Part of a small language model's weights.
Architecture: LayerNorm before and after each block, capped logits.
Each number is 50 + 15 x the weight over its row's rms, rounded and kept within 0 to 99. Layers, rows and columns count from 0. The size before them is the row's rms in percent of the matrix's.

# layer 2 MLP up, 384x96, rms 0.0764, rows 57-61, columns 0-95
100:41 31 81 22 36 53 47 32 56 70 44 30 79 63 62 58 69 50 64 41 43 57 33 60 21 45 46 54 40 53 54 66 46 42 62 71 47 54 26 56 45 60 42 46 46 41 81 78 46 58 47 31 70 31 52 60 88 41 22 39 67 45 40 69 25 45 72 32 18 53 34 62 36 45 59 51 39 47 43 62 31 62 60 57 42 30 75 48 64 44 48 52 37 46 21 49
097:26 56 35 69 58 48 64 35 48 46 79 46 60 54 57 53 61 45 35 50 49 41 51 55 19 39 85 64 36 71 46 43 38 27 40 69 35 61 17 72 24 57 44 49 54 57 58 80 27 60 67 33 35 42 38 32 52 54 57 37 59 42 70 51 70 35 62 66 43 30 54 47 57 39 56 70 76 50 55 29 45 51 63 80 39 29 67 70 75 56 60 73 26 48 40 43
104:46 32 41 66 45 76 30 34 65 47 53 68 56 34 47 54 43 47 49 65 33 43 60 50 46 74 68 56 36 22 35 59 67 38 33 17 40 33 55 27 82 56 54 51 57 54 68 17 78 31 56 54 50 58 67 43 43 38 56 66 50 29 56 42 37 62 38 44 24 57 47 58 69 52 36 16 41 64 40 16 56 65 57 43 40 28 40 76 56 57 32 40 41 41 69 74
090:22 54 49 68 46 63 60 29 50 44 60 52 31 25 39 22 66 78 63 41 30 57 52 28 38 64 56 41 35 66 66 83 48 41 45 54 47 64 28 80 59 28 37 77 70 58 46 65 45 74 39 54 52 37 48 37 37 64 40 47 70 61 79 30 16 45 42 59 54 51 29 49 31 29 28 77 56 47 38 45 58 44 48 44 59 59 54 43 64 72 43 53 58 56 47 20
095:48 47 73 73 69 45 55 49 53 65 44 43 40 67 35 49 71 38 61 58 59 71 79 58 54 39 50 49 62 41 49 31 52 51 21 64 58 66 31 59 37 62 61 66 57 46 26 60 43 30 57 41 69 19 51 33 46 77 26 35 56 63 61 43 36 30 60 49 55 35 38 55 51 32 70 63 74 31 38 46 66 39 39 47 41 96 26 67 69 60 66 61 63 31 20 52
# layer 2 MLP down (transposed), 384x96, rms 0.0764, rows 57-61, columns 0-95
098:78 79 30 63 43 69 56 57 63 57 57 55 58 57 67 44 23 39 38 60 27 49 66 64 79 58 48 48 36 56 39 27 32 47 37 42 52 42 67 35 50 44 50 43 48 47 25 18 70 28 58 57 45 45 42 50 33 60 80 39 50 63 34 30 66 44 27 62 90 45 76 23 48 76 39 30 37 55 26 64 55 30 35 49 48 66 39 58 56 39 38 51 47 40 68 37
094:52 28 55 34 35 60 65 77 57 43 43 44 53 25 64 46 54 57 65 65 42 61 67 59 77 60 31 43 43 43 56 48 38 67 43 41 75 48 76 18 48 29 81 27 68 55 42 25 36 34 60 63 73 69 37 58 38 40 23 62 30 57 33 53 33 60 34 57 59 54 55 55 39 62 42 31 22 67 70 65 32 46 54 41 56 51 63 27 61 56 53 39 60 84 72 60
104:33 54 81 77 32 19 29 46 47 71 57 61 66 51 50 47 33 46 59 32 45 43 27 58 56 63 28 26 50 41 68 68 88 65 57 31 32 58 51 48 32 57 48 55 50 69 64 12 33 31 45 56 60 37 64 37 64 54 45 35 52 39 60 49 49 61 52 31 82 61 49 36 59 46 36 62 56 58 53 35 54 53 43 47 60 58 44 62 11 29 55 83 53 61 50 72
092:71 27 46 68 34 33 31 69 43 48 37 20 51 72 41 71 33 43 33 63 33 38 54 52 62 44 75 37 44 51 40 43 50 53 61 69 51 57 75 36 39 71 43 16 63 47 69 42 49 13 84 37 42 63 30 44 53 36 58 56 42 34 29 62 74 50 54 38 33 42 68 47 44 71 71 30 55 45 38 56 41 31 65 58 76 34 63 59 38 44 42 39 60 47 74 69
108:62 34 34 70 46 62 58 54 59 54 43 58 45 34 42 53 58 86 54 35 35 41 56 50 35 46 40 53 37 36 61 35 55 43 48 46 36 32 45 38 82 56 44 65 31 52 63 57 83 58 46 80 64 50 79 41 54 35 66 38 43 50 29 39 48 74 64 56 55 52 59 71 15 21 43 58 28 62 39 52 48 73 76 63 77 29 57 56 35 45 64 20 37 65 63 78
# layer 2 MLP gate, 384x96, rms 0.0762, rows 58-62, columns 0-95
095:51 75 25 62 51 44 49 29 60 39 38 53 45 67 15 43 70 68 45 55 51 74 47 52 28 26 68 55 44 38 74 36 68 39 27 62 33 44 42 68 55 64 27 40 47 63 60 77 46 37 25 44 71 20 53 35 51 50 75 46 47 51 49 83 53 35 62 32 49 55 39 62 48 25 57 40 66 64 71 18 72 72 35 52 49 59 37 40 38 46 58 57 34 31 50 61
102:35 68 42 44 50 41 38 56 62 25 57 61 36 49 61 15 56 30 67 66 37 27 44 40 61 37 82 49 42 25 69 33 26 66 66 70 71 25 43 25 61 31 30 45 46 54 73 52 56 36 39 36 48 46 53 50 38 46 70 36 37 40 38 50 57 27 49 74 39 59 64 50 74 56 63 38 63 53 45 69 45 60 48 35 47 53 26 43 88 23 40 39 57 74 39 63
093:35 51 49 52 65 52 44 18 51 70 63 51 46 44 30 35 33 41 46 43 67 52 64 40 31 33 51 47 67 62 54 74 65 58 16 64 42 38 52 66 57 21 62 62 80 53 40 67 36 31 42 56 47 45 73 24 41 62 31 51 49 48 63 69 33 55 55 33 77 54 44 67 25 39 63 76 41 25 78 35 64 27 50 50 53 61 67 67 90 64 54 51 56 50 37 52
101:44 40 46 64 65 31 67 48 36 41 62 42 42 76 53 56 38 14 61 72 85 21 43 50 57 62 41 47 53 51 62 40 34 60 33 51 33 65 77 45 35 54 48 18 36 47 37 36 39 42 42 31 53 54 30 39 61 61 72 69 54 53 71 45 78 32 53 56 55 57 72 46 50 65 50 24 78 38 43 56 44 37 40 68 32 43 36 40 64 18 40 78 61 50 78 56
099:46 51 40 56 35 45 29 48 49 59 49 54 26 29 71 60 61 42 58 53 39 26 51 22 47 57 46 58 50 58 29 43 18 65 45 51 21 59 45 65 68 68 39 69 25 74 75 51 48 56 86 35 47 27 63 34 30 33 60 25 58 68 55 36 59 70 43 71 46 38 69 65 42 64 81 59 49 65 49 71 77 66 43 62 42 31 25 53 54 47 61 63 56 46 43 67